Part of a small language model's weights.
Size: width 256, 12.2M parameters.
Architecture: LayerNorm before each block, learned positions, tied embeddings.
Training: a variant of SOAP for these matrices, 3910 steps.
Each number is 128 + 24 x the weight over the matrix's rms, rounded and kept within 0 to 255. Layers, rows and columns count from 0. Numbers have three digits each.

# layer 6 MLP down, 256x1024, rms 0.152, rows 0-213, columns 576-639
122133177145086110088119116137117121128122133114130103089144152132109180146129139124141132120118146138108126129132079127105149129137182143182140170128091154161162098158132168130159126126178124
081092173086114086193167125144119137145131165095145185146166111128155130100126146167118151149144146098108106144167098124146139133125148089134121130152145132090142100154128173152101166140140133
110101136131122100123103100084129103116108152130161148165125148085104120116147142129144133077118156153135150124112134123114140146102094149176158122069112078128097161123095106165116149129128135
105056105128126142145105182144119133079118205164139164137133091139120151124087152175167129115155101138121113136165126108141113138124168135122100113148124133100127147162112131071119194138144140
109124131165098115118125130138177149139090166172077139140082094104133149127139143154142122131140133110122103131128112146115106154145124132132115143108151101134155115157147093140159137098148137
144120122174111095121095071135092121111142121116173113134141119146160140141121157173122113154096110147111153152119139151097086095082116125167142096169091145111133131083124176113142068102124105
101132173149132122110148123081172125148156146105139115149105141127120169113131147132181109127149137156163125091115141169116113155084114085125152138161097118138099095158124146091141081103131163
132164071127087135132138164159111087143122124124096151127156121146082143132130124124142159083137164140131102071127114146142185157131109107150106107124098136114081104113157134110138095143100098
123121154151152148120124145115192129074125109137131089164145128119118115099140140108092117115139115123102146120138131138103078146140124172185134153097120150138121155106152137146118130104120120
137099156105157120137125110101115164127119109158107112151101109115114176160107147190106143129112130153117131094128147166140134106080163091085105139152123099136102134128144115103130134158102115
116157134097117143129132160131161076156105143189140155137130114150133095158128121143123103119104125121131136126091081107157150141109102113179098101103136153126102107162079132172109155134096143
111104140111111129154134122122089121065088113128137113136139119119115143122145141094120139107091145172141095143098119091094131138121140081124117130130138117087160135157102153130135121120145143
144129139141120157137142134086080132161147131121113151160128125134132151132141187111100112151140153141093087137142121076095174153126174100141148125133128056161092110123149131187136087159102147
137111139081095148123161107130106120116127204156084093127168092131186137159099149146168108100124133108104085119137072129135122084080175147113073105060113150139087091150104159092139152152110112
159104153108115115123139146168158134133194152118154106118074116111132135121067125083114125129113106135124124089136140123124095149133124115169117129106143164155089123158134110113099091151180108
124109142094128157127144151135109094162096122124114103122120142106083130118086104117132127113160103127159124083155114115097141097171150116108132138132123113101102120096104098105132111131140105
144154108113144141134147111106132111140117123155139112123142122080107128131128136128141137142123132127105130092087150096152134142132149117155156151094100132097116101150121127144147072156100104
144147104149105118129141154106116157094163125105086189150117117135092113087124134203097103145151131119124144150156141156155142087117096162170137142109113145128097158122093147132108131097081167
180118159113099099127114142124099093170192116093147171150121154093135079115143141124103086117102090143147113114158127123097119112079156159182143140161140183125104141125132088142151123133190176
109161103112143112111141136162158108105163120128137162088109118077137143125167141154156121109114088150140138130134118112128124124118108114099179114098102121130153125084137154110159111142174091
133138101082133122140116092195128108155120106092093125135115086127163101117127170152120092118093135173144123109152119136116137115135153083097098125117088113147097133108129145098136104112129145
134112114147117088117150124121111106148136119107185109171114130122130131165171141133105150098140109125149127114136116146136111103116108111122102151153180120120115136145117132144128092120099115
172109134153137151137131122128146120119099111174147131142136072111081145111113135157146189147170115086105142095129101089139136115112136146128180144137132120127116132085115188133150147133127142
154139123134088107058132164099121126148143130122128131154111140134127127136085097136138125147125107108171097089124076148159125117108144131150119116099109162113103131143141129121172145139095117
152135128144149096136126145126154175129119127056162129143154144144158158141163095131100142137098172130119129101120094126151117095142135143132088135111121092116155103137077116109074143141139158
112092118128113112151119154145079105116123146124098109141104177128131134136156125081117111151119120122177129142133144135133102172086140126135087071144107125176162097118144089124096146128142105
092098146102131126110128120101096127112128166202144096147117132147111089157171172086178147113114142111136133117110114131115128141084146080137128170144160126158169097105122119141100156119112124
072139105160144147099105148137150135112152138089145085118074130133136137117115115150134138127175159126188140068126117145119096107136142119110161178147150140142139133146122127153122129133161099
076110115109140143095141110107130110114132126111130114137114113126174114134085133126098124160130105143105154130159190136149152134126121150140104178147065103138176133144109124110106131090109131
161102091134112130138097151110119131110175160086111106146106120087084114119089157138112113156101154093119109155114182126118119107117096106081132145145159079142153160155153158160138091099125109
130132128113107109077147050153134204115145075152102128124134116151136120074134114102101145169143168081151138104108122115108103100163164121121126097106150148127123146102106126153130122062125140
133119124127118124117146106108156163114121097125125124130136114187153136149095142127144098116112104126112160153140158143086117099101138114139137067140098135166062155096086121127129129113171135
171138154110101139134151166145140139093156182120110138115159143135091150118123151127132116132135107130116151152097112139124119106114124098120120136121157094162102154137115145131142111180170149
123141162167128171091126144103141137130138143121104115109115115145137166136139087117126107160148129124174134152137118150167153142121124137113108074137080149161149090128128122120137137108119112
115133139131105149115164157145159150112157109063150140125144129160115172094098132148109135113148128126123139104152058141095124106113120099092103069105173129135127197120131110110102155092110110
137076087148171159119104125128156109140167097149111139066107115153138122149119130126117096088110121109133114129106126135143124186122133129135107096154081140144100164134134111154141150110115138
118160162136112145105121129141120087137124112128155111136127161171150121158125162090134098140142106127194128119166164144116111078141089141165135115115150122146137132106115122108132096108129143
109160094138083083113129148109139094125136150139105112111159159155116117132113123126147127095084145154187135121112097117117144130122122131101077154142168149150150142139134107118134124102131115
088101135135122089081105087134121122115138135117125169115103124138134165152097177099126113119072129125079135125121153109127150121118167135119136117114123129166148125159127193107049102119130158
149095115088143117131152088133134125131120122138118144110143123125141119121143122086168163138131186103123095114084099096097166137087147154145093115096139131141091133104116137127085131130155079
102129139160138099130121120143156135102099131129098168115111146144151130129150166141145132138136159097146139133189132126088112142123146149126104128142126110093142114105135133127085192141106131
091137118159102137124123128113108116136144103122111123119107134128110124098141162129141132133092142141118122110178129148120156148146146120133088182135140131118107157131049161109148191133117207
106129095111128123159152162135110126170134116137129088139114145106166090148131126177172182119070121104154097122104153142139157143146154125142111141141088083089164176180138134162095129156123149
105136102077148096150133145127106135111120120098092109105139127110116081135128112088105088098096123144081118147123114161128122135109099112106136130145129125120130141117135106146128156157107138
135097128095119132101104138111186161131132142133109156132120166112158124122147103131154139092153101141121135107136166119122137122145126094122123120135138143115109121142097156133123111084149149
091154145122167128142062136120132112090140135136133071148137138161092174115106133134162161135184141105167143128179136122135157146117113121129120098144132129154148118184087088129119119115143098
092117112103136116116160089143107130118124126137148178122115126113135094092095131174130111139104097154168150184109128100147120139112126120092132104089122152132124153155119141167093081160129116
142104118141167159133126097159124105157147131122086136144158109118166097114152154151173129114108130137140157102103110140136120123127150121138157119123127175107147122127072163142123137119113147
147123142097144108114124114159142158167154138164144162152105161144118095160109125082122160141151126133143139140128112143140169149148130086108134140106147134068106170144134113097071103147113130
108087159150166121146106138137128158066129057098170130168155144139137132166102120108127147164141137165131122093121151082110078120138166176127131125134163099098114094142115167140126153108137137
121094129098145157150130184115147139087122131140134122153121159095162123192135160138138140123104128095154101120099099090155146103186106124178119106116140133153098096109089114140133105097116145
125121128136084124144132148120094135166130174133148148134124141137160162118137150076134163138170141104112127129161139137111156152127104119110124177119115099125076131095134109143132129123155171
156160117128125112143115145141126132156142131137142166131139120139153129169127116134141153139111109151137144127119128142072131109128122101102114135126139167119097108129123102151141163136128081
117152104110126150157097117104115095132105125126104132125129095096125070147146126143131150130147122123146135161160111142169111112105110115132088120117124134117147152125176129093138087133091117
136159146124155148117130136105113143090142129093117127152140105159097140137118136156158124125118117164114137106162088181141068120138126138125108122103159134170115153132125149124102059148105133
129140121124113145143116119126143182079123182094124113170102105174132079121169093155097100129148136120148129149133151105082167106112128119150141137103112096115171139123139177126138162161121112
116101151137125136122136157099125094098111118162132145181129145104149135114130125126106113139120123181146139140096113135123157107168122160132102105159149129100138144089140154142104093122114142
103128123095150178174112138132144117154120138127131122156122178162126148178102157129110084106105117120110140128149158137115163101127106168154169152132104157112168161120140121154129125121151173
108125144173123065153171142115173135122106127109151163123098138158177164161101121181123125127151106117119145144133119120130130155135154139105131112124090121137124146093135161101092135197134157
137118155131122134151157137149125144129129107173166153114115108142138121148120134157144135142137093105102117088148108164139131106115122105109109100165104152166128119164168137122101111158095140
148155110121101174134120125112074142089136127143162098115065096090127148127122152185090109121138101135100140121101099113133118115129140123111107135169111152088128163140132145095108087139107104
107131099131130096138139094137117167093117091167134164108106126136151138093093105130128157152155169169126100172147131120142133129176074111080134154162114157155124099159074140157143145118122125
111145127139122141186168144154128153128099090124109122155117154110124199113170121134092089135130108123109105133144083112095124121123141131113134121135168155092112123182123178161145123132143178
144104135154107102127110162135120104133156140118146129135070143133057136141108111115085171123079125128138087115157168110169111145155103115124133159104140098170133131122119126147097114130152099
134156139163094114082168127109158101107121129120077082142103082130127108098158137144145150131107100133111150104155117112152149110095132113102122138151089166142146094111132165121133095121113105
133153150107150123143156109167154170146123137117141119121111136142096133149136146158136106110175128145185106107155134167161152124166115138138134108168129122113162098155117072067140091111168123
132132133092124139099102111137135137108142099125152124099146130113140111165113123155115131117126162132155147127138147116093158163118115134121112101091127127148109124179165108115128112123152161
155141138151144062136152085125098126167140114114107121122113096077120150096133123153125126127143107110117193107149131134109101120120149092132145120135133119157102158099148119150082158131159110
124111120076106147116131112108137116113113118151118099099142137172127131127181137158094131140118142166096151145160182103078138074098145149135099074083099148140148141163106094123120128175086134
149126125113138120100168147132146178123111165107099180153124141116113148126112102149107112098116158143115121146132121185121165177099088102136135146174163161173108125120115113100161127120091154
104149145142090159072137120135139136179144146112146113150131146121108126092116118129115119147115122145144143124128122158157165115126132155152145161162149124120148172102141166148139150120099124
146125127119139130131139127132124149127160121146177109135143138119119141096129141149120126111169143130116061148112107204155166150140125105107156138131112132140113102127126148147107108143144141
115143096151130165177155115125091085136153167113115126138112094081168142133125162121161139119149139107164124120134110130104150107103140113158166158149133195170128127162149134096107129115139130
131132135097149114120069094130149140102180112149121125133084169120147115119082136094161123133137153113124123144093092074056113140086121149157146114156177096116128129126160153140137147096130104
142092123126134123190142160103183089108143087099098161101134155130127175104189159118145121119139115174114110124144130123117126093117137106161110122146117137157132124111177134137137100134183131
161108148133098098124154137119133115119157094143119146139095121112125103124123113140136101116148130173120119117144108112121112125151146173168117176125168120131123143139152102126122089141182122
134094142133115100100119161091125145108102093108162097130132099164126148140131083106133130137119120087139123127156118111119100079129114165143131166067122096125117082066131126115150102146103091
113132136121181071159118110093145114127140113142151157177135156154091113090113123127151158134142122082155109111141123095140126114109125112105154134121113178112096145174191087105125188091115118
145179114071098099112150131122064140134152121189128124150160118131124151126134136139159135054114158165082127095136116127150093160133105146140093145133149143121144129122126124124109175089120133
172083096099109141123115123101145172148137122144102106127137150136118142103130115112117126127117113135109134110119074135114170133168108130150145164120146140143126100135146139147165127158138144
148157130118144161135091164151113109114148124154139148119129096114138120173131121137092181112073085098139181138135131139130143134138134130168142117144144094113157163175107143140110199121169128
111123174089143130105141120110125116118158102121113092126117118110133111119141131099128135149115132152147098102104144133150085120105087115113115139123086162115149179150129128154152163127090125
117122119153115119109112150116130101109154169124121110171123126131131131133128085098121144104112099100104132123120145099130119094153118113140171141127151111140140185139148140119129120175101102
117121134142134128095188131109140091122108121114121142095124134156135170141133115145116116121106103164136138147117140079124146123156188152113098126103086111153080099124159126092127096105129122
078119121082128151083137149109105191109127103087129120136125139071098132118123120123159136119157106115113169109138127131136112114099125130131161140080088138132093087141082133126153128153134105
116104132133142083134164090078107114130132153160109118096130154125128151125113137114120111103086147143132129100152126130110117140082156124115175125146150132135119108142168150145115128154154117
103114141120136117129151107137099100134116134137149191179164104090118139115108161140081135107164083114126153155088106143141170174150102189115131114127140121148157153108133125085146143137128137
156132122103110139147088107171136070092127127144122125141132152137109136084123124123126140133153158129144136115135081135119099143107153085162125099141127148129104133120132157114168110144121158
145065118120109113115105083099118162126109139141105127085134109161100150131131134077111127099134137137127116101119121095110152142143140136136132116126136146187112119098114137103179154128115140
122089164132135116143111113104113116144104119111127145121134102113144128108080144114142142135117095097125082123140154119156120153111147143163171150129109135072121135147104131167164127137122138
146146147107125113120116132124108128129108158127119145162159183103158092158140138139140162102120106081078100111164151134095148160138119124105105115134179141160125127143146121135115167147109119
106121094122133147110061139129125105100130158113112125130107126118133175130094111161170137166166114122172133150142127105153174107153108117152136142112130124135122157109177147116107130147158134
150157129150129143151119114149144142109147130107150102170103185098120151103115119140150141135125110147110105128126089149137127127145142164149141190148161136117097171137130173074132103077152160
125116077143121142115136118092124158135131144132119089090128125153132111118141114149066120164120126124127144157098133150115129124129101130136143112122151151124104145139089115133122121104139118
136114178143139120117133094126111169138169086169092165148097161143110128138116128119085133157117092132112109157079144130114125163142108085098088135085098077108126165091076154151120155116127124
142103127120150115174135127161111117133123164121126157125110118124170149106113164146127132109115149111094124150131083125119088119138132126088145120083125135133096109056126147145152124109128103
144120121126126104132145101117127118075137171148137112144115119141101127103142150133130106148118115119126136134078114180117116133174105129115140122132148141151117114158150130138124128129105133
152133107129102154147072122104128129132144106138129119112147156107117084098109112107114151102109136132140124128187135111157120140093169130150122102174079089127118091127132093132117148130152152
143108132106144117141143116122104146135107147131106127105143098121125091081020157144159094108161170115137140164122153088141117151130092119121116101102148140143168097142108143110084127120084139
143151145134082136136111149118104101134093140090170133149147124112105141151112142121178141142100172153134146100157114138131140100108127130139124147118160092132080176118104114125110126133160154
155157129122112135139153105141129134116104126140187141125129157143119163095109126126127151143164153169108135152090083116149126117130132143082135074169149129100162119114129143140127117113117121
082129138138104149131115098121112145127123117151089123093127099096117102102146124110124083182136128116167119191156185100114114133171144159135110107139120121090120099153137111143097087129147105
101176127101152130189155155125139124128178142151152119196123139112109113185122146148122147145145160146119088123113067088095126156114171111125157156120134102081148127097113134112159166120139156
138053116143163103111131138146123141091060090107133158131122148113164162102093129163137116094126114109136122120143149105123136107091128117129086134107076132124129144162110094132117128161111154
158122157145117082122131138072140123151129156135163092144105136121079116115121114110148149119143139098093100138187137104098104150113144121147161110125111195072120137112115122110116115138126152
114121098140086098128111146175135125104092117135129154138128134135046122130117140101167161138090165111132146117146133116100123154130137142111133110145072085155152122106139116161133155091128151
146094142154142118120133098166080147151110109107144167094117096125141130144112091141097155121100104174135164099115138127130138170096115147122116132120117154122090145084133107117127165103123117
117123106112167127109182137163106098114117148149068083108175161083145159103163159119127107144163144160181147124127139155103119102135114214119161129140136100145089109059130126086125102102101126
135136169128119126124119111121128135142087151154126137090105150160118110113117144110160166158149099136103138109133130117137149144108101147112132133143130136141114158108114148117134117098126125
203124123124099100136084126135099134112141107151105097158116071145136130110166119100184148121106140129111121121119144153106142137170137123165143124116125100101126091155142113110133135140106085
119114129124116132102165107117143189161140132131136149108104131118105101169136116128140108116113129170133139085113112044102136102127138137110130117137136126135131143125157160116145130101114123
139140121081095108130101106168171122139166173145093098114092128137091144124137167124176137152146079155086146166113111135166135112135184161114127098166141137167171151137147132083108172089122091
120123106116098121110074136125185131098123110139173157142103109180099108106129130102111140113143172157155079121155103129128119085097100122146136112148068138147121143114141112147145118154136128
149138137145158119127160139125119131088110110114197103170135095133127103099154122169088147114145081120121107105181115142130159156117170134113098124137120168088114126146141090131143126089138164
118126121151124164135102176126133125149148171142144127152126108125162136147126124152135149147112119088084115123121109128119164158162131107117112098108124126132134087189178142124093080140149130
154134150079131116157072113112116091149139120114139127132113110151158090113115126113127126159140084151170142129170109081089103138106114143144134168072145130118151171163142117158120139102124096
136111102111099176168112125096092098130120166148141131096120126101158097111149145117075125144122115124140115113119134133149100193098107185089149109128124121133137131154158099126122131133100121
146136149105105109119118160170118120105126134134121136129129131159114112162072106105126098114128134139138123118148141100135136113111105177113112124084147133148092061120160112094097173156146161
111132138126072145111135097140140101109147146122114121126126143141105107118110173154151162108155065145133165122124124137085140134118148105149123091155106102105161145101144197140123137088109156
132111144106122121141121113116125109109172133151136064123122132161092153149147148125102123113130115111117102109061131141151170124095145127178124142111091142089142186143102110121136112101165098
132148136115121118119119154145123119086135153119086133104093167163139119119146128192115115141115150117106112146122125106135140081123129142131108095180137117121150116114137109146125102123138133
148120115115083152106099167141098130087152129131085113109118115148114099160123120132113127118143110194134073099130072173116137128147156132143139129122159129108119128087161143177186139120169157
173123120092147126154163152083109164152120157134129181131096124104069138080123135162127115152133173159113150133132126084115164163153131057146136092126128151123121127119124123112082193138160125
142129173125107074119119107126090128149106150166138126144165142089145133099136153147128093142111122119154119144136118139116144133111174119138134109144115155145088107139118136094139114136174144
101132135149119103114158102096123143136115140136089112183186149127125114164146143144126127101114119111138121120099073145123106145156088105134114102132104106118119153154122163152108131162126148
126109150129162149140138135116109137100130115122168123122128083153121130154077110117118145147153155155116139138101126172121116112145160101122127140127110128130080113156132109099126150097070131
113136147141162121125130147109153147138117190098142084106103133111133163132086129146112106126106109097124120115118151109121091162152109160137103105134137156112133167141124118117128120121133150
128074113143138108145135090127180139150144092151128159162148129110156126140124095106146115142133141119131143110106142104100152145123094136136128158124154099097141115104155111097134123121141148
146152159095101077115112122138147125187155093110085129143124129105127091122139117096120134186126103148127070120156128154140100109149116103157123149176108117138148144101108108143106118118154123
128144122166093135134125119129114120164108115143112065148131128136135119105120173150129109101168085106134093100135127123183161139108123148108126094103123117161117133097136148142147161159122124
135131121098132090096132158146133121098121113124131173133154102116127120130139117114110150094168132118151142111140116133111109125145132153179128147151144144119157119114090148129154111127145127
122150137129108127119138142152141142115100146193096118119146111134118134098140150124139150115139098063126106133165138139140128123159113143136168145101104152081154123115153161115146144125095122
104121134133127146159144129083135112144132164078118130127099079151140150098119149123153086115109129141101085148120132104167132091158174123136202126126088146106126108119171160107129118142145155
157149157118168131143121080128104112171131166128145130109137179100120102132129150119131127130153164113138092154140112182153191149104127150128091153130141132151084099155157161117143123115167116
125076115124117074176116077165124146101110155148109095140078110133143074111112121137133106163174094126124110104116084115127170153142148118095108102098116162126116082112157102063132124163095182
133110120120178156161111134130117105111130132139111141112050132090136086137115141118143143161117120174094142142066122147090117103124136118107129113143143172109132091103139128182094114084063083
163084144111147170123141115087162134187146168155117101114095135148151139118120136118112155135134118152097142135130165141139095132157125100112113161111145157126147118124085146115110136118131113
112115033123120134128116114155112183149115104125169082166118137123114088119112138127107116135171077135146117134096127143140102113112103118179170115153080112154118128116121156111128108163122119
159107134097095126107146136135187162112150088109151094153094154117115157127159160155161160125151138108103145091140106178121103137070142143115136170146104134154140144108144120153126119135169128
146109076146128098130109109106166140111095115113138119101173121101124161113117176149171097048130118132127157104106127112121194147177141154088144124112139135121168119128144121146124154128128136
165107110119145128116116132136095134125111140191137090150159115148146169106087126104106142110112151110143103114099134094151158112084109110106099113126154146159152082149131115109100127133128136
166122072116135166121081117138103138135065103157145114113141138078135149121133134117113134123126151117116120115117184121151125160111114122157122160107141182117137100126093122107168123097123128
164121132129152165128091136094144135142108145100133140098140141154134154123129162148119139145137119112102152074115101113164147127168164110140137121175107105149087112162135168125129115163136151
122108158148154148134104138136154123132104137099128118116123138138137137130117099134117179123110146102117123133110127173155148109116140121115107111109101141125115138119149134168105149128139115
113142123129131175136153133168140175150154143141159143119130117157223147110153189179105103126119114085123115117042131136083103145100152168124137109111120167136147131144092134105084120116147137
115121124126104094157113110097127102148121165075155124174100124095097113118168110180103090114106132124120151141152120156123118151145151110110125170131103127145114139158124157135171143127127133
105135145122070152129108157165125127122129140104147113116176111130163157118127165159129153106124085129159168102115150116089128101135118131156148120121114116117140108085153130132128127124127122
114094164111174156164175126160089146179166136135097120163124156155132145168137136097117144120120156145118150127103154103149171129160178109151152107158133096132155114147114157080118122149116138
169179107080135123112155102090172119152149101138129127128167096156173129104143149117132107118121154128123135132131117125098112116154122146155126095173099097127087101141153100122131168130134104
148146102117124082125126122118127135118171153128143129137121117126125119170146126157102118110129150094114123170175111131153048143140123146128121109137127135149139152130139095160133092171174123
113111126127143160154126138114139125156127114102123101168158131138107138102103157123140131090114161118148132142100182150107106132083122116104157069126131131123103140109101120116142158145144139
116095176165133127143131148145129159157134122116124097081161153134107132129151161115166158149145114138160153105103174109134131137125140116142061136156103158127070093156137127135122105144123165
110140119138150145150120129173110158163125159128124143121081105162117120107088123152124129118081100104126134110153192121138122124107105117123140132101113120122117156145107094111105145078160144
051194137131113143150137150108116097122148142120144156125122117136068125099096151147138111122140191135098154107109185138149095110109133137152096108144159142109088121141126138112068151109142128
142135090105120123109159143120097117118127109084111119150141105135119141141161136148133134126121130106121128119104131119116074141102169149112155134150080111142123161078133122135163122086144147
111151170157079088095164133108093142095126124131191122144137147149151125119121152131129115090164105131117138146144131117155122132124140106129138102099119108123092137132133175159136110111126143
127117128123156126095107086131062107129150056137127136135101118124135156121126123129117103163139122144139131152162113103092138140097140134095121098114119170109084151138108100079155119099138145
112096141109084156120078160111128128127110114151098105099098121128120133123119133147131142109095123149107119160136071152128108128093149146159185099105129118145168113119156144111185101158129130
156103105132135175145128160130105099111145105110155142169165107123142150126090148096172111127132122157159142142116168165165136136154078103081095180106156121137139135181120120084171092148129105
165081120131120124100102128118093129130110150135127096148121135128143121136100157140102103106131131112068121134067150140141148116147131147089132120127121126146126131156134129119147166147084098
121128134118135164095135094125111129130165126135120117124120144125119124163132168133112109138104134169103126088103112127137121099106142134142162114146105113095172121147162111135113148117113085
127133129125127139197106129147124118085118136116107105112139113148119111129128148078131119135131118156130087144140143098110152143141097106118128111132084138190168106108107142105151120149100147
160113108154092115108166092128120116126114125119137168140145133124089071143137132111103151155132130153115131139115106079101157143110149148112111135135111105113170073140081146081111136122116126
107113122129084157138124124135128096193124122134115115158141094099114137130144119114117128158123146131139119138116141148139111147133131101131127124147128136159135104112123149122164099126123107
133135127112067086131160110129133145134155107100159154130110135143098121090169114132156132128135168171140123154148195101164109120104114133108153114145119103121101125100151148097118094102150112
131125133098134126135131142089085164123117115133099121147125133089148104140145108107066147147136137134143130148154098122109151140110164113086135167154130093142132162089147173124131132119147107
132123150112108129180115152071170155084168140123162134124125101107118160172137148120102125163163085100141112113114131113098136107101131121134139094099131159125124132121139150133141122173171145
139126142129124091132115142141115103110125132147101126109130114148139092134164115087103111121112137111128133137140120115135095115139112068183101120124123137197147116138119157078114153104134152
124128156141094110172079137124163115160161164124112124134169099104139103150146121125049134102114123121117112147121145147119102105142133144143115146128143097125136154124073115093128102111116124
112157148115147137097140164142143143126166160096135086129129140140092149117128159158147166171137142155157113161126129122126136120144135122141147102107135149134143085138071180104166131163161105
150072108145129132107189133177140128132141150129090134120129138122173134120134079136112094099090105109188140102120130136135114177104112119122124125135125115118164124088102104102100131127125148
112137119137144096123108133072174127155130141126138140168128101145106110114164103136177160145111115079120135145133120161124113118107120099128090132133116138116117124116112130149101093107096173
129127136136110093137153134136114100111117130090149149143164160105126147113104117088126169125108144169160145085172121077152142110090118143130120108192142117150150098129085132110130139185153148
151152158161136168151139108111088101113106144117107154119093126140180111122117091111125151185157127119111106139114166115141097065122153092150102139090151096138143136124129153134142146110141117
130152133133102158139113143126110107135154131104176124124158119124135148111101102145098157165121114117161111129141114123143102144128146131145144102104092120117150149132123122126115077120120152
129135088145134100143144195097154158156100121148147142121126135132117175142109176182138094120160150123141125125106136128151114135148138140132174094135111132131112111125148153178117159061135151
091130146148143153131097133107162129109133122156156189105142199140152137157134129159142130141104115150122124101105111121118146116082108153171161149099133120110130140140150154157118111113128130
073125117148106110136142124114153123121116161164170113137172133097132119112128182099130076128103113096112128160136133097131136157159124156131149104144137129110128165105112146131098140129080101
155123073175132168147147138104151142132102137155133142131154144088139133132123143118165128128108133116132107126136139084135146103107122115103153140143125157080151113086110142097149111123114102
180104173142116165114096082097154096117114152134118146133099083109157106158093122101122114111143089098098141123092103104088129106165186121116149172135147124134132140097146138129106154118086121
129138102120130114116147125124098100110115169119140149094093127135116165162128131125114104080072132083176128135084166152133164138137162082106102108154136114159109088129148124128112113113156134
145092133167157111146113128121100117112134124110132097133108131141113139109146133145101104167137109165125149154105143122084112172098150124119137084098117138162065115137110139080144112165156092
136201155150107095090092157190155122161141100111130110125149081109153133171173110136128127157174154099142100128128146083146109133160134136140117139124108091118111115117162128120131126139152139
125125144157118135090122124113107112123135117173133088117106146144134155155141155133114122138057128174095165122164116132141119099106124153145076134131152097143124119115114136158087122145119143
147127122129157062122126119132149129091152116146123134115115169142098097087099113094158160107096122079140113139112138130142115137089118184097125133106165110143142175146105142080129125112113101
140117110106115177114112123078091124116124147085122176087149100122096147123139135155143157137118108108107115118134127149119059107145108060122138127139160177103125082124141134129127140123104142
137134173112094134104101137143121138135136158141151082112118125128117111156099146148147106147121123112177097120120183143122144113148115117103162082167113126124137142139085148098138142129111098
110088134091118143128122100141112122117183152115172113127148148094121144156116116146123136137127129153085134111123137161107098117101159117117112143163125139161154143129115108150129113145126120
109168136140143139154168092157137128159135137118118147087110137170149084141143132150133103115089149134146144138141166124133166130118130170177129112108125131130100170099126137089153111108156156
148155135146119121173079142142128130137111153125105164095122131140137140146119152134177171124146109110129124128133142119146111129119118140150101186132098120112124172149143125154110134165104131
147127156138104127146109148124149073102125117098093122131100083103137164116125133179088087125139082113129153158145091103066124098131134159140191110103157121145109141102126150127154133146106119
143133088167145133107138100116145138150151121126137093125094068128117151143108116136089190097147105141109124140175152130142125116161134107114134132134119183121134112099118089103112112167126153
110129120107108117116160109144193127111140106139125101133084126122149132115164128094146158150125084138124155100124155135115135097102122100136149184126151133105120150157109134134103148150073120
120154130131129123163145122089076105155124147174098120087118107115093171163093116123103140130114136144081109093099111154074141124149135128156101114138115132162125147151123098124082163083071145
121130135173174100102122144169149135127104114125101153141129100130164126116124110092133098153152124114180122072091134053156122135154115113102182116123140121121149165114114142136133097130104128
130132146166144172098131164102093142128133089104119155138140133137088160164139157121120148131131156178137157114093159105101114116144097117145138100132163124118139146127121145134154120133075104
130125118124156152139167125205108140110105117122159116137119109123148158102155163113189143112147119115118113135146103129186153156142123128078144153115161125168113109131144161144143124110088108
141119084089139093124141081131136144157153102131121128187092135134102109124122109113111130121122129102145168141154106123117097116122093099096148086108156162148083104132137146145133108129118113
164107138120127107151140165097108076095125109153124125127121118129166127145134124151130113123139124141116131139110126183183170143113109152132121167187113092115143175090147127135091126066089099
142139181108103147132110165108123096129152156137114133110136076059151131118138120142136099159147127131091137103120133100102137122186145162091134138115134152088060133135128126092124102112124114
119122115136100120152118121145136122139132156145131112126128124093166100143150122129129171177106133124150101132133099099154106141105142095145118160129131139156092088147112115101119094117081087
153138086112125112107130153131150129113097131143162090136117107142095129204110118070110130151126125093106132134137118133141148089129149093167102077080109104142128087106097071175192184111125114
107095129137103162119149142157124135141131107145146184086155147161195167120124138088125158061143101124171124110100119127155167141084100126089132148161105130147125120123115135112122162100074103
126118083108138131107125151196158165138171124152109144099141153147104119143143148127132158118174150129097110115099130148125174117145147116123142131082130142099140131120083118143132147148128169
128087115151120100123143122100160146113155110165091094145139146131131138113133126141116099130169138115108116109120130099106145155119121136167118117136161171127142134128094148149130141180134103
168140182118135101071137126141146108098102111111088131195151131150123110113119079091125137121122116115112102120096095097132122151134150168165117096093151114108140161142153151122129109139146132
113132126173152157117077088084094129137161164156111140084122117080152075099116092139150111135137101102155148151148141136070125129155165144109158121117171138139134108107140137113132136122138108
112115112125157140109082140149126150136150168143138143107130102131119085135139126127136128165124177142155126114109132112113160139110143095110122121176121129116126141146097138136134098144109135
136109118141092104112143141172126115105148127090123131166143135130119072124149138139079139140151108110103094097165129078155113034162153101141123093158161118142165091104128120113195159123132110
048131140133136137087122138153154184149188105132130130113137103141156111086131071122109133140132103122094150101113106155126100097134105079141087090093135083120086159090179140204141130120120134
123108109083121144130163116130115129151141130151119123126156110097141118120126105078128150104152135135126130145131128106104120149093118129100128105152094095116129154132134134108127144112146138
138126185139114121148114098123143154127123128129080106129127144136086117129094106163164148119123112102152166142146098111135149128143124149119100124133094139145134127128144142131092096107108166
180140108117127116143149144107131136127104114161176134123144143123174134154119164127110108110134120105136184121123156157120121118105197161113089120081162112119169112113089165112154147125133110
102142145110132143107122086118123103144146131130130090149116104122104131105043172094134118103144105155171137096131144124123109121134123116169109089132130105137100089116083149115163136153100114